Each number is 128 + 24 x the weight over its row's rms, rounded and kept within 0 to 255. Layers, rows and columns count from 0. Numbers have three digits each. The size before them is the row's rms in percent of the matrix's.

# up: layer 8 MLP up, 896x256, rms 0.0598, rows 335-387, columns 0-127
# down: layer 8 MLP down (transposed), 896x256, rms 0.0416, rows 335-386, columns 0-127
up335 109:153078144123135143149135114125117142152122129144133183155154115132133148090142133127151122087106096177173097134076136091118144122136090127122135143124134177139134171102121127106162106130156125126115141108143127157148171152157139150089126136114120145153145116166081113101117140072109101074103125154090131122098122117157087131119143119108172098157121146101091126097123151116088152126107
down335 103:142125124122091129166152130105090126149101156088139097156134108108094151143111146139088095121160095101111129139135167122158153107145141117173128140130173168172118121091095134103101117122097129129135130138137160110168191114147135119139139163117124105166092129149117124146123143122138126116074136117118148165126099079113098112150108110139141123088084106120141136096126166139139135082145
up336 100:167083127157090103113146130144154118147049125118086175142122153120143100131158119082106104142138143142124121145135172101163129118141160129101127106112107171109117119117115184159130097101129162101132150127137100120135122103148110115162159097124130135069165148070169122118142141165121100126130126133123164128129151111134125118147121125075161121165132126137115103150149110097119157125167
down336 098:144123143136163071135128152167153119156144135131102173117156151125113130146117105141089137145187108156119131210158126092068136105127134142120171157117110109124122128139151118107144123117138144118098132104125133121165097140156090112076159095150087118142126096164141148095095124139126147116187106124144142152118137109140127172094085101092171145120162095116114151133152114146111084158145
up337 103:129078118103142117092155123087157099175113133130131121142116107129113094084119124119138134113113174153155122129127147153076112096180162143121145134122171149105109163082122120099157141163117106140146120153151110132121157107100104157116136111092133114137136092095111108115130124133101146168130094106117125167119141129171134137182121095125139134093111155135162118123138144127168146123161
down337 105:120136126117097101110070161115137133130151116112151143096172124127102200135126149188161142134135150136115110123180134101148125152113099143122117130182166148136191125131093153096127126202148127162143164103137134097101155144162120152119113129127150098104135079089113111112149108096106167158111117166097158146175107114141122140129123110136102126124144138161102068105126113124162125130145
up338 096:156133130151098118128119155162148137111098148136165198150161167125135127130105175141108157144098135166108133109114138154107184178129169148130130088142129138138098121117120135151089123114101132161099132110142185132123144127140100088110107135160085134134099106107084098098153142135139105105119066193120165158116152154175112123128155097125171156137109136095118104130120140169095143135174
down338 090:136174120109136101140092150131091136155121137123181129158125128141157162138107186126150098132098140153146118159097124152062120132113139102164132120114102095119133119087159111160128142156167149126132140181067117120129110112155142120107140127160142089146150127109096124107135123107165125148103103108117133108140139145153142148151132161088092116169131093101150127151109107115102133072154
up339 099:122099147113149129129117097140176135122098137116174140122129106109140143161171131115152091082126105094164084125095109129119136139152087090138185072104131096108081147098091131149126134140160132148047107114162138106096136195140105162128123112159081139161120095157110159076103124105139180108124106144150100128138165140114115123160135149126115150164088119124130110103154101131134116174124
down339 099:102105106118173102146108136108096132151092138145144132137111076100129140125120148132122145135094128110156091143126160150094105161130102113148127126109130097100141111122104101116125105142087131088107125053116139145139129189133098168151116141148145159149145148105174167163155124139070150133144154117106133120123137137147120180164132048133126096142127149103098150123114104150109134143127
up340 096:127109149122103159123139076127163088138147099145096144161142146104097081126124073082174157128117135124113115135153137170129139121126174076130126136113097148134127119116087134135100170133115165113128125150172146138154125137127131135141142152144111166114167092081129101129109131113125119100116137142122134119154162147129124140171110098128164096115151143140114142149119153142148167140090
down340 096:124142144127118143151133128128097155134129119145134138114146146137138109161117112132126132126163133094119107197137136099164135094139148145105083156108133081107157094141135124087068114103118158121115144108113103156111089150104114128142136121138102158169106103100162137136109124138148095143182118148139106115107095102108136117135108130173157134108154143154139148128080163108147119133119
up341 100:104101161105118098091151134149162114120124127087141156150125159110167134071123151117113129146102119129091112105136126093144132096162175083106125137130102143102165127111109136118108157144130101152083127075113119126100101140143114102133081080093124143107127144131127153142131161108166145088115134094170139113101133096148135140097130100121143112087123124075113076138114122113157142130100
down341 104:134142106110129137132157114185100112146161159106131127113116140154113093115141127130127127153092158145154159132167119158125133167163152140115120123116105119158133110135151079094150097129155157134129127116099095122140148121153141163147127175124133148124109063110182132124082142150130160101127080114172115107104203140145108081093131152176116115138144131117134112096124121144119152090121
up342 099:120113086107141136163126115171132121111106128120153101132117105133148127129106127092089106156141120154128176104143176129154135152114134102138082145083077138118156164127113158116119114129157101113132117136130146112156163124153120134113172130141087189164125097135082082133189142122149141088131124178090131118122095146173084100104159113121129092110128123120069112108144117142162155139120
down342 095:086085041083095173157125104164111128115149110140126123115133103147174115121135165098129107153104137143159124147144124126151104125134127113152134111109143147144159082137099110095133123157107097092137092152143118124106156147110137139130136160146146158188138090123101113155200133097144106121107146139145110119118093106154133132152113066102163126090137131135097125128133106109116148139171
up343 102:110140134156105143116122136099155091159127141115101107135133104119128131133111097122115116131116155102119136103058151137124150114138182098140120135102115106101144128120184103102147115147091101131098134105142108123116143102077149149114168197151093129122143097152149127145141130106120152117136133125163147184103103115171137134125108148135113134129105151139099127162103105129139129127103
down343 103:113134139156145143131099148137105122089138127102140123117085119100151130147146144151157127108137121135168173147098162116115138124155125114156127148171079135110138092191144096149086114096092117080141083150088093124148090124098107131127127202105116124110106144111153131125104142079151131068106135145083120129109136128099181143161119131120115096122101123096094149109129129142143129128139
up344 100:130150145121132122121183142165118152136134136148106150151122155132156170089096144119144128117096092118129153104124128160137122146145147151132146168169121158118119102111132143130117138110144130108126157138132106101159176125085084109110116127155069169129186141102136165129109136101145093141126140146118142127138184162153143096165112090094144137148051147155172115120153112094084111130144
down344 099:128139137139124100106118127134126160123136169161119123111144171180198168116096119108137089085126124144108153128154122144127141085116142157136102125140126131145110152113129142138139099183115145152122170126154141149134139160140097088121163147083151096185138140125130094106166134075083121148133103149175137135130170136138103111117121131188157158133097119151123124133097151090104122144153
up345 098:139104116153158139140139133160144102130098139157103160143097122118136120075162165102123107129131126141145148094192201161137132104096122151162142103113133140148102160118120118129128150108152131108153157129142116080139125105134152143134122130100138165158127122112138118133139178116143133128111136165086115134107113142126177112094144170129164116112153104141123126130096148149089123146071
down345 096:096122106151085092151086108100098160101131085148191139089150129157120143125120106119139157116112141136093094193106130135108103139136139134145109149136110164170161173161138127152126135126122107122106122142130131119165152104147141160133176113128126125098145158103127140141131119129109114092084114127127173133138127145123145093088103099151141103099091111111128134106123130108162114116125
up346 096:098102102131150121131120160118123149132121128125134103144140132115108138112143113096075092127159129161068155089110122128170158142120132131103153122119150120107094131123104122110142175091101108124184180094161167159124130123102102086179145120144102133118167118135161133113174128141110153147110114114139127153112110157185139112152145119144144112135106168144122128160137114178117106169090
down346 095:079091124149114143120116127111157114183160116107171109144120159094142143163114120090175116076157132184103095093101109117131107107109099121110138124177148123093109134091087072127132163174113077148122088172134059100160108130130130145139143127128117140127142127125119150109142140148126113120093105130136130151143121176128139127162150116162151142112129129146150120094112163145105129143106
up347 091:135094123105146145116149088095170162101094089137135103113124128111187110123133120089110102133157108129133106098097099131144097109131140129135173136149122123147144165141135166096133169074103120133089150162097093119123123171108124149099108112116149153108139130132128133089091155149143123138125165175124114156151130120161117094130159184105105123120105144146113133096131095118112105122105
down347 095:149093123087139141143150107135118193065118105148156112132121097144168113145114073133117131097092120112134121142146112118117155133126152142128132140125140126074172106089141128113141147105121150132148144189115113135143134155115124126125115152130164111153112102118167117115161129130197101130141148115132124161107085141191132116129139131115140143091111121110123172118106140117105120157131
up348 101:115125134144117139164113143131091137145118141131143117140077144090156119146169134110120171146127166120136113100151113110169160098131107107175093129127116154168112138163129095126133125135086086128142082125107156095130112117127144079078127122096072175146125147142096139104160113138138167100133151129073095131135160102125098120126153144100142118107145113117114112114140109161148119097102
down348 102:113122114127117112139080142108131102123124128137134155128140153100147138137115142103127159184107129117132168114176107140142172117097108149106051124127135171118128126145142129128149138157139101133154166112158075083123121117154074134132143142161153097143137120101145133110130136134151108109123138153121079128158116090128132120125146155134156148086109132108095136121136141132122108117122
up349 095:152141082127126151176097115095095086112117127157135129167148130109114129125138140104139121094117180166140074127167131135111128112143119075125145095172148159107143167105120142128123141118110125115158115145120118111165127101113124145143098159126126160148116134073131123102132121087107115121146142161121093132095105138192121139111112137094147115166102149115126153108105092174140130134100
down349 092:118141079152108148126074139105094115123129111094094105161112162105172132155145131116107144096165158118120117136188156141122174123103123111156123148162146118100151093115134125106156131151120108084109137126072160113123113110123117176137152153171172141130108148103151106093095128104141153171114122159114126092138161109126123103149125142080136119147137121106117113115125136155090150126130
up350 100:125118140128128117167125084122146137148101158145127161150111109145174126110218138110123112105109103158110116136127175081168122137113126141124125077116150132140139166113126135174105123119120145123145069076105130147176133139187123115094141118143059088114099103105150124086138108126120112094087138122092154141125143062156097119131120148099114113115150140125100111119153130109129132129101
down350 094:114154186107120096138106132114098107136164148139169086073142099130129144109116119127098107159153107119122115142086167153163135169105137135164155150124121092130153149131124118152127156059142122113119105146104132107112119090138114106111128118144074155114166045107106138139136099103118111097095103153128110105125103110100130128149105143133124112141097119139104145093109114110136115151139
up351 101:171137123131137131154154108164103143134163128163172127147094126120145062124121087099202142118098105107149118134130153169136130101108108116102111123120154158096135138080115118103125143167130149153116145131150122140125129167157136111143107103153123163111123128154097131105133112126164151114131185177136123102126128097124115118156137109093090152132095126169109095102111129102100129123157
down351 097:153141129096114123148092138093101109096173115168152143113140138202107121146144116155172122166125117104170127245153109124160132119137095135090103133086148135149110137156163105132127118150134107135105134125109103128168178161115137114120111109127151110092092084119112136070133148092122155091139113105113096112133127123108161110124108090172144137085143126141137129109132131096101089138096
up352 093:107101135119160142145157122104142146096149174121128135119138087141128101078134109088133144163125111159088073117132141160135132065145159108096145089142080125107104078171118170138121102124139096153088123094115182096119127130098134083108103106157109137124122103116117109112081114079138146147123111094096133084122166124147089127151112134133146132139091156142091153134134122148141133122163
down352 089:131119109161153143150133144097084178134134117135165149130153137176111140091098126144147107170130133104146126166112131099113113138149113172150076091127134148155100124110107105093132132104133131151127067166134143127122166140076164139161128116148146132148151085098126084091122096139136154098121152141120148089101131101102090105147142128125125182142148132137118096129127097093107177140120
up353 093:115150166078193129116147116153095110140085135129155138146114078102100102128146116110133061138113136108166122099160123119145114142142133132101177110133139103138133098100145163168135147145117110161138099121165134067128139124114128119127104128138112138143122134128154136106113120143154173114107118175074099136126107187132122120096149115132089145128092161136095079091098171108118165129144
down353 092:153158184133196101116141136118128144106122104071137098140114133111107155125092099094114138113148114150116148147150120104132109125112123151126105135136094133138101101164100167135110157139176167102132110171156147128134132168127126176113158182145138113161163133126145125088167120140151132154113094172118127115130126124136152134140129097162112082133122125164113138125124144065136157159130
up354 105:137136128123108150100170160156122143156126144161152138144114118141168122139135147152150139121137106161131142078155143154132178127151165125160153124142074125092142182120101165122082117107171107150133078164148132176134150143118144161150140099089112156105095106111134131133098131135120121141138124154141125116099169112176159111123153093099113139141138099093148090125137133155118128112122
down354 107:150181136142147135143134104157109119134131129156167113144153142124115110133138123210135160119151121108136137139133108127160163125129129146132109109134102110151172139128105170180143080178105106093139087094104145139098144145104170088133101112152149133132153120114105129106119121183152116106138104112171100160113142117110157105141142149200083119110135162111147129111124112172158119120108
up355 105:107125148112141134131148098172121139152147095156165145117106185109124141092109100079134126111137129107159096102108103128128139146141116095131143131126116089136122079111139144112128122116166117136077150108147159072106156119109133074110104148109127127058160117106163134150083130166107090146138112151134098146130161076111149138095128126121111102193089114119181145080114170122112165076138
down355 106:094116154133096134137121112156143125134140135086109114092133139098138145124135122107133098116143179115134155140125147147088142137156124145120121078147102106104037100150088096104110121130130170108102128130113140113082118088133103115119143160139128095135114085107134137113086129116121151123142138087152117129124164108104127149109094167127149138080133101140160149094114165128057143128166
up356 113:122135093123114145125140168152145147125099125086138162153121135122123129122169110131107156071131115118133101116095149077128127148151135124129138116111125154138145162169111127111127158092119153151167156159136120090130115145129136128103108085100095170133142094102131189099147151079151167116135124153138133134078161077099141098131145173117178129124142124143137143139122118089109133122127
down356 117:144196112160108154180129145083096176167130150104163169077173107123170135114125085113076162118183135112109145121109138161096110122143131166117168115113147124118154120131119096128100142115084131103154133147145127079092121125125077101128119149169107119149136048121153088110112129091127124141117133126143089172123114107097121137127127152157130126131136166126083165131108121124150105154113
up357 102:100109100118087113161118143149156147140106149159087107125126133092142117123135119097104170130115114096169127124122117128097111092148119112120141149129136112108155171151105119113092141111125107088102155110125153102169148151170112104147118124134108118100112159119074142130122096077187162124091131096123161185105100106159155113108127150142137129140121135114127101112160148105130146130089
down357 101:139153142113108125141134156130090145149141145144168095142097129105176127102110115078135128118113142127123095143115120110122111162157117146147127152170176128139094127100146085113117136108127153150132153177080117146094076147164145137120103145154103122114133146120153162120123122086162133141087178122138115150083136134150201129163109096159103170146124130127155140119143120102126133170125
up358 101:102138134168134150130177099129122140132172171157120122118131155102116137140110131118117157114120153164124115078151164196153102109155123125104122104059109119133140133157118134106170142154173129102152129105123096130126154134139146110158133178151150143126177127094100104129100086126127143123143085189120127098086153193172116112091115126087146125161143104115155112155180121117092117138096
down358 100:108135128088111175134119174115171090092134130153109139135135094127135117138118120151084117148130141135131133175117156085054106178195128156150115162126142142118128131115141131110147134114114103149155107132134123115133067145134110120152104109100123138178135119178206108140168087086139131128102155116159093144135137124096139140141108131198133132158139123107092135134156171154106087124117
up359 101:180074111137124127153155146122134114140127117160099162158102159137119095131114141144152130110115139118109059109127138148128125121149135115133139095114111071153104143132134198174113188153103117125122177132115127100114134169109142155173138138088145162141162127129144151097103097113129100139134078112136159086135143118098163135098095135138097101126116135139163105133110112177140144087108
down359 100:173118161077120088134118164158108130158113159135155098084171103128165158150089138170118158140113118120134084149139122123166122093085101095169135115127089161107113158133157145122128158096146148108089131136083171140130156131122123153146118116092108111159105124111132147122114140106194109154134098141089084081109126079153122153150137135149128101092140144134122120112127132136125143125119
up360 102:106134093138173171119089085111148101104141119160125129167157111114101138119167146092098159142132134100130097103102132124127099156124161145103142112125156123148175115125149139115118171135115100135084108124135149130169148181129145141135097124116109154114199121141138182115132154145119107176116108113125126100093165090119178119127122173142124127149123109125143118124119133149137117141097
down360 106:119109073179127106109107132122104119072158089119167124121160122138130122128142161118111137146126134137093136145112098118123138155129140144145105149147164136117125103155120131100141135116103117119133106145096133109133147125184144101126166147130187092140149078160138142101123123136144151158160111142107121087098088125119161132098112087120144113139150062149169132133137153078135112125160
up361 102:138114130149155124142122107165141160128112165123125120141154118097129088130121148124116106154122118093124112126120143165097158104139113120101115103094117118118134186132108133104139154101162136094151108127128110153110136154132124154151128138139109133119127114104126153076105118085128146087128119121102131101112136150141119161158087133099087096145139106125110077144140125159120173114144
down361 099:131174137101144078105127169121112152191149128092130099108113119119161098153099164119113152118154153081112103125104127109099141086185105159151135111106159117102136121119141148122113120130124119088146118087133107142110134131100138126166144120146122128141093128152162140157103169186134167120119124135123128089125098125151123170121108123134135171101102066125167094183135107156114127112121
up362 092:110098157148126178124179097125142126146107182153137149135083091139123135127128155120124100124114126164103116139145177079145137122144117152100105136083103136113131153121136121124120184122142074116110131116124146139101117129113160138147140084129119175086142120133103133109156109074151164135123164121126084118125110168152125141112122141107133097173115121123135115103141168083102114155068
down362 096:100155118102123154143168146118135134095152146147144085101125131139167114130112171114117170130082141170139164143143183089118128096143134137142116115110127124141139124161088120146144163153169144126143116116164125133131106134113136165124163188090162131111145122142150110125152093129148134153131132115109121119159111118146118124093141106115121116119121134098159100147113165139121124120111
up363 105:144087090127136161139124102137144110159089153138130155145138134122157125128099107153128157150105137102118099120149124126143093119151184145137127145122091089140154104188132095097119144130127106141139137140190154105133136140128169129124136110110166142058144148092089142068114144115156121124152146081127076105140152113119139144140152142114146120141109116143122123125119153166070129193167
down363 105:125138177083159131131123149145131153146089132120145151111128102114165132097092122145103145124116110149130145145074157123117108127152155165159124086137116146151104115150131158115085123097146172148152147122133136110107098100109145147156096104116154112134121093157143113100154119120164126137161090121123126112114120119105141085166142141112124174107115145110117139104115127133105153151162
up364 106:138099135140084074132137143137153084139114141087145157159126116128125159130170091143143134141125136140103135101104155091155112173132143113150118120109149136110147151116163158124123147181138111140108119170131113131134103168140095089117098133112128135140111124141129138157126132097124093115158110149170072138100165127136147156127105137158102156134064083149142124138095155144142171137145
down364 107:162129136147121116149110108102088085103115108099155167163098154162140113099153145136133096146167130140147119186127141139139169096143152099116120149129105153097113105120147119109091119132133123116135111102138106107120110121157108080136081114138167088124124157105172121135087126119115130107124097153148147166094117150137098081127083115155147110133114120092095181124128113164211136176153
up365 101:093115122141111127149148134158153130123153139126086133164097116123148098114112141117123069146150140121113083126127121096131144090148147137123134140119082140117121120108135133114130168142135116124154133121090160104169092109134149110088149145127153112116124079156152149093128152116172100088111091149089127130146110111135146105105143124155120155145114139171137089112147119160101176116117
down365 103:125111127148086143134116159114173139138110138095117129122169170128125086137117120098093105146101079167087109108119134127138134106137155169133134126141117164107117129137160121119131159129135143126148089113085153104143135151165163135124117152123111103137113125151090119125149145094138117088141122111114123132147139093121143111122130114150093083133168126143177120121129142105102161118104
up366 105:146084120142127129085111143144137134149122125135115133140158149093155112097102159093093121090103119112108163139124133138121153121120121110085073119098104148149146143129147148091131169140156174143119128091137135136103164135119131159132111132084109116128147058085114158105129107050107138142109128124130109120083142084149144129133125128097089133149124173171120118121102078087108136087156
down366 113:164100147108128141085085126162138132128164120119128110124161145185103162108140145198061110155130147128130135162129121129083152092104124110142123114048170111138128123110157153155150132158123142138097111115134170104106121173119184136120146121124077102162105115109149123108097107107170147147128137146145134151136096159113100153146141086153125168142154111106129120147128122140148147104146
up367 110:136136138143110153117122127160131160143113124126131143117104112100139097129115114141111152129100091116133103117127106162111140153115144118144146095098129145130119155137134129136124137161150149132148116148135176105136162140118165133118142169113104136086152113137119148098152083080177142135162105154109134126138127160122111160087136101124098126127115091119089114143123159164104117101141
down367 109:170172133165123113139134121126137182149117129143142114132117132113168135115130088128128131116171112070161131130075121116101105107125145100158145125099111107138083111140105107174151102177132136137157115136131146121117130137118149087135104126149155115113127138148107124132123093150167143169173122153131144118114076120165118176107107154133104108113104102145120102158098109103173124095145
up368 103:161083132100112154138143111153129131123110117149099143156146121121134114128119117124183163110102151158155143132108097123124108092115125129088111143129109108108162126179146148151103190139177184195124100119137129122157166182150104109112115151138122150108122118114109133126115168127107137129094147122099113104121141150118121107168122124105126154149109139119159121117124114169093133154169
down368 097:117083104138119154143088128162113168146144135173193091136108117133148146126075155143198152133125141125150131186099130184154123113114140148125143146100141117130173134164107113129161120100156118120122138138123108099128102131122124109069130175145103118107122174143142131127119160125158147162153085125124130116131142092141140184147117109172158103140142115123118127118155122111087118176129
up369 091:109099128118144143129144146170139088119070153099140180167089130100085117126101130100158150149115132171149120142131133095106130096109121125088139162143144156112146145117156109086158113137111160130093123126144121072142110142178166131114127161163123111109102130122115156146123126157124118082107124128127097147127156141120083115166134146151122105100130118150075138090104144090109206135117
down369 091:136130137104123148153117172148080079087129089120189148112144115190112179130123156129143155146146141097130097208128141071091118110121071157108127163143134118125129150133128138099142091154118132192089114124139085145138141173151139111125113120121123106162121132143121151124144125120129133154133109126148101126110113134155091115112118110142116098088134111107152139101116093105168145129117
up370 097:120113172102141118137158111139172090125103135134167143155128118109167142142153165121154134157113143147121112121180112134134125115135150146146115118082129140116097168142113123129108159126147111131116168146130140106125115118116162135110081120101133171090124163165120119153140124070122198138121117139141135140145125170144103116115192120095141142168153108124099115128122123136118117116152
down370 101:134161124142145143100108158154121122148107107133139088126114150153128063131127154148144154142104113128133155146136159172149150072117089129139104141179160113141114124145146092093128129124098122074157162118150093130119112132096128154133142143132161149105130121092093115102134097113159178157121111113123139132117162139167125124113139108113112120124149112170136149141122123138118133101140
up371 100:121056114183135113095137140111147119136131116151128156116143123117137109119132147122106135062111103134128118110083141135132102139179131095139123103123129169110144118129154140132142153122164109124138147150104156096127142112129141128102132116135120154138117144138176168158144149116118166143129138081147102135113136124124109072130144104131130052137168144157116102086176129109123145132132
down371 103:127106147136098127143100162110093156140108140120106116155139136103140142126093145172125096172081147159117130144131113152123075137140169134116152102140121093133132134138160152105111114129147118121132133163125130096149154130112129140134135084165145115175144130141073123141081117128141141148156155139110110134166101144138099130137115141121128116135086152151127116137138135145182133095168
up372 096:142105112125142133149125126147146120116135102103099168146108154088126083145106148130149097128147127165131153129146097127104095163136193135143110116108143091147162126123168135165135123145101109155139098133102128133135134171127163138152097143132094112125147158168124127097135120095089182120143162161146106108133150139154127132112154118094128101153121103114124068153167153139088166132134
down372 100:123106155137142138173131114049105145141149108157100079124087157105130119075105094210158112135153090118111107157146119137128114105140142088173145112138106079131148097183131100142137156141147111156126161128087156144133118135144161133126130149119156137112107113108125110177122146081086156102145073139125142156094086158132120143135074164120119122133110095144106116127176108094100109134126
up373 099:133102056130134121119120104176121155124161127177123135158102125120091139146132099103127146125159087139140069125137140090104139109117123104133100161107126132105146143093128137135111217122105104157151130100157091100144150142154138113087106132121105137120140147156082123108076140133129155128130129121106174146096115106086151090118128151115159148113131129125128116122158136133119144156170
down373 100:109129083110105116093160096148109131091101111112153098098132109101110126127130153103114132109121119132116140151122110145150106108124133131122089176119111102097144099118116137123115117118106117138165156117139148167107079151180176149083110160073138112109132082124153129114145133151105135133143112093073151146126122151118151108098121150164146131132141066127118115143070161145148137145144
up374 112:094125147090157092144129109185140154137127112148138124158118143099145152098143138138153122130123126164111098126143149098137163175109166141107128115126149120075145090179125170144074164153149118124163121154146176116176102124111093102116120147141095120134126140131094122151142121140136119086121149119127149131135160100120184115138138126144100122153113121121116134147137139096095159133129
down374 109:068131138135132155116146146158151105160113118172139065134155124134189127098154155109132123110133128169128139120143093130135164117170131169112104128119163109099137162111090149158085159143125149127124122140135157123132109121192138086137146111153156134139165110143115103136186133156146168101114100120129134101139139121127138127150087090128110128094097143122134124147131175140159148134117
up375 101:138136110097189140098090142148131130131111111123143167149086090100089132090190099110125127099140125200120165134055119151134104163117141113134120101157121105096138142134098173138144104147135161168106139150161148139130139131137117205134179114134107113108129113175154086179089136120130120115138113121127124106138116131154160141165127138088144162143095098093126118186112112160144169157128
down375 100:125158147149145119133151104141174170094121120130180094141080076147114112139129167134135095118152147125178173147077147103199162178171139137144120184147128141135145101101141142148102121117135120096133127073120168104147061131143110123160161146156154073134110134112147099155135121138140121114092143130095133154153095147110137144107147095135110122093099115119102122146116116136159155158093
up376 093:115088120150174129111172108129140147132187149154151123167117159103127112059115120130124118100136133120116135138167133131128127139147144078132136134151127110135138133112142143160100148130128122133114173110187160171114132112128102134144107109157090182108137135108124100099126132127150144096101106145149129098112113098161112168177115135132137118137115126122086115119175119160095133095121
down376 093:113123149099089162176124152102133148134126103139188190080152177125128168142122105125098109172146146134134154133130122171169132118104133092113152129108150109136139064139177092111099113128133144134116089177087130086109135140143158156111098097129134143134112138106083142148075097138135114079127086122134130148115149105126135101138135093136123105125128138118080133117093162095132137134132
up377 106:140132164115126137095116092135115102150144138149110182156106156088143137084122139126146129095087086127122136112139091145185126136179177115112130129140121097167113116152145144171110165107160123110157117133134116116132098130118128153125160176148131167105131111105122155074134104121139151126107089125093115100102117196137127129164109128101123146121144091113145092124131135100137135155123
down377 107:112172186158124138136151121153125143132113128123136136113122148085166175100109151151081124087128110127176148108147114129144131142110150067172126114130122134119116096171134127116126134143126150086156113155145149097068105116110084107134154120159114156126098154117158148095109121139146131120115124090115097128138118129134112145132135079153111166123145132127087134160148118135171097140155
up378 093:129089119118101128132140153107085122143083156126151120141165124113124126110159082116138138143141152170102114106116133127127106079202147154111112098132129126073134129119086127153072134152168090161134130119115133115166105124109098103150154125085116108116127091167152149141168114152127124125113124128140078136118110128119113144107096144100120097095115173112127130155151111117126138170116
down378 092:149187069159141114134087135143087137113141143115169113136079151190141105099141120114102118130085136113133138178135121092164133114125139132179106118144161108121149127132214186117091103162114131119123122094135151126127129142158147126140131146165135125110114092093129108110120106099157115148126163138131156099100130133118140131145154138161144086077141135116125159105146180086151139138140
up379 102:147137169144132147122116118181173133211111141110103172147103104127150137152135108093131163146112110154171178129114089142179167141155163146146128096071102118129128148150133121077144135136163091096129126130132107137124137162190120112095105146109119141104160135105138100111132128136135171073142110140112120138119129104152145143139145108152144128133149098100129085140135139102114143102103
down379 097:134133148136129162138057135126130150119140105140111090126124142208170099159109131165119169163143111139139082153083126119101123120136138135138093150152176153121114173118141079123090078140088152105098151157125119095116120171129117104108136152123124105159170145111092136119126117138129133128105112150149102149122091112110115141150112130147143155145152128127144137135136103164150094138130
up380 095:162086126112116118121110127099136099126108138112103149139111118097140105138112168139087120150155095129137095103106098120135121109125157109122117126101151127163157097108130110125081154081130114091129121128163152116115142110135156110066102180143128122152130089084112170127136142126143142146139120103129152094155110198152103095114146090096133108137114103138129128101151149134155106147132
down380 092:122101088172086140078138171148131204141115116147149140148110110117114115115143125170146151124129148127145090148140117106121139157124126143150158152123174148166122140142144125132113128141089123094143134108160136118126157151063122092099142144117108130121116093101094163119127156176077142134148129125124141120056093157123111096127128105121148131121144136132111125118145148152122126081124
up381 105:133053162158130137119144125119150111153089206136185134131122127101144134110108125113134150169135139130112083124138121111118171145148170133120121103124101129127147107139093122084129130098147085095140170160114136130095118150126121119122162145144116156149166121103121155104169109112128119103137092173072160144127133155169092108123135111154145148118095171141100071148122139102150105098088
down381 105:120124106086177138147110126197135137151130106132150143121091118128128138130104148113099114159153092106140190178127135127116127180107119169130141130079135176168133119109163114109092149163131131138121096099129146110122156113164116155150117121175175156099110113090078118086147108164114142105120144100105177126096127124162156122123114112159139093146150153084105108113119133120114086114127
up382 101:127076095170141144090154160092186097116139134126158127156106088103125155088138102109129154110092126145133073107110123157111138105144137115105155122111111140163137134126153123105139098126124122132143100147162170146098109117123120130142159167116146121124156113140129124123111157137172140111136168170125102084071155130120133093172099117093112115125125107179107132106104129112120158110116
down382 103:112106145122135104136099162095104131071156107122150111113155099136138173158065112147114126147111137122130126163115134125136136107126060151082085112090134164142141120097146121104161186149148100171107106180119102143086106123120125101073149121095136142108098149125155102099128157133143116105111112176112111130120101093147119153139146132145103086141120107111132133138117149106121082110169
up383 092:132097134121124177143111139144106128110135106170125158157119141098132073088123164082123125145066123114130054118144117146153129114127105133091127106133100142158156136116137148122089154144159160143077112116120122170132125135112139116112112122103135156115106123169139151140142116138135149143146197170124139115073124132174142119097125081093184125127101140097114112131122094120111119122117
down383 100:081132096116109110145169129138120128095127137158120147134110130128117110083115094141126122085073133115110089155117131108172107120149111120097139087133130120152139120118122113090184118142106123138104108102151125148142121150145089139141134133102135089110125114142133115113128131128131150113189112132155162101094108152102144172140103131115146140117134152121125139130152138109104110135168
up384 112:123078133149154133129178128162119100167148138107141113113128098105125138132154129112178139108134136180119140108141128083132173153093161136133175155112115161155120167128087154093111149080113143187128110157152150098172180111154138121139153107099084146089134092134139105124120112088122135153106133134135103125125144122143164124100163138110140114142105181125152153151109130078125141111115
down384 113:125134137130157138148087152131124163133135146121158096098160151165131120103111128115095186112102141134163109119136165132079083101124151126121174141141127155124118130134125145120119121138077118101164119094125112120164087145153062129156093141110176160070117127156113125139123158170129121121158106122088108112131101105129130125126171170108122094096125124104160170128108159170089089137109
up385 101:153115124108149115117141126121179116167149163136129141161090137127144130103154147110166132122115142143142118126119129126150124151132146131087160094142152093117097134117155130151139113159141145101133098131159097104116143142101115136101125121067128137071118137119127124068127096086145119142103099146143118177091152181147110173097127148133156120123131100113148123118114120113151141146161
down385 101:134116155124131111150123149158105200117124109115146080123121145111204107101136133123130161163113116111100139148130106187094121129105136112165156171159173105118121117166116097151146171130145144137091137137125125166111101114139146132110121090128091123112135125139145158121101129090140157189123126182141105121120163133138123141126083120133135141165165077111138142097113172170125116084155
up386 114:126144140153127129148123121185123124121100166112152110161131156118146127097134127095106124099094116111147129109086151128135171156142156103137135122141116151125179124111111122124148115102120096135109134155138109144167097144119101147112102122106113135099179091133163143126115105192148132111087135112162128135096177098099137105161111145129142132154093117126157075161120105111119149103132
down386 119:123126125136140135142115117141107140112144140126117132109127130195116133129102103117088129108092114173123147134109126148137120147141172195147140139121125086127126100172115099106094116140105134146116148152088136130151100166124158167148130133122111120134127130080128125116133122151120114088096126128172093148064122134097142102135126138159168156098124102146152161136156146113111125117148
up387 101:101105142109146132135103094149139122167166124156151145153099146093106144116170118098138112099120156186112130116094133094134148105099135082103098095123123091120138159106123122144094123109125131154142152118176135134130114118090180133146105094088118104122113156118197123126155130092149160165123121150123109166130140125153090106098104120080135112105106125171107137143106174133088147110123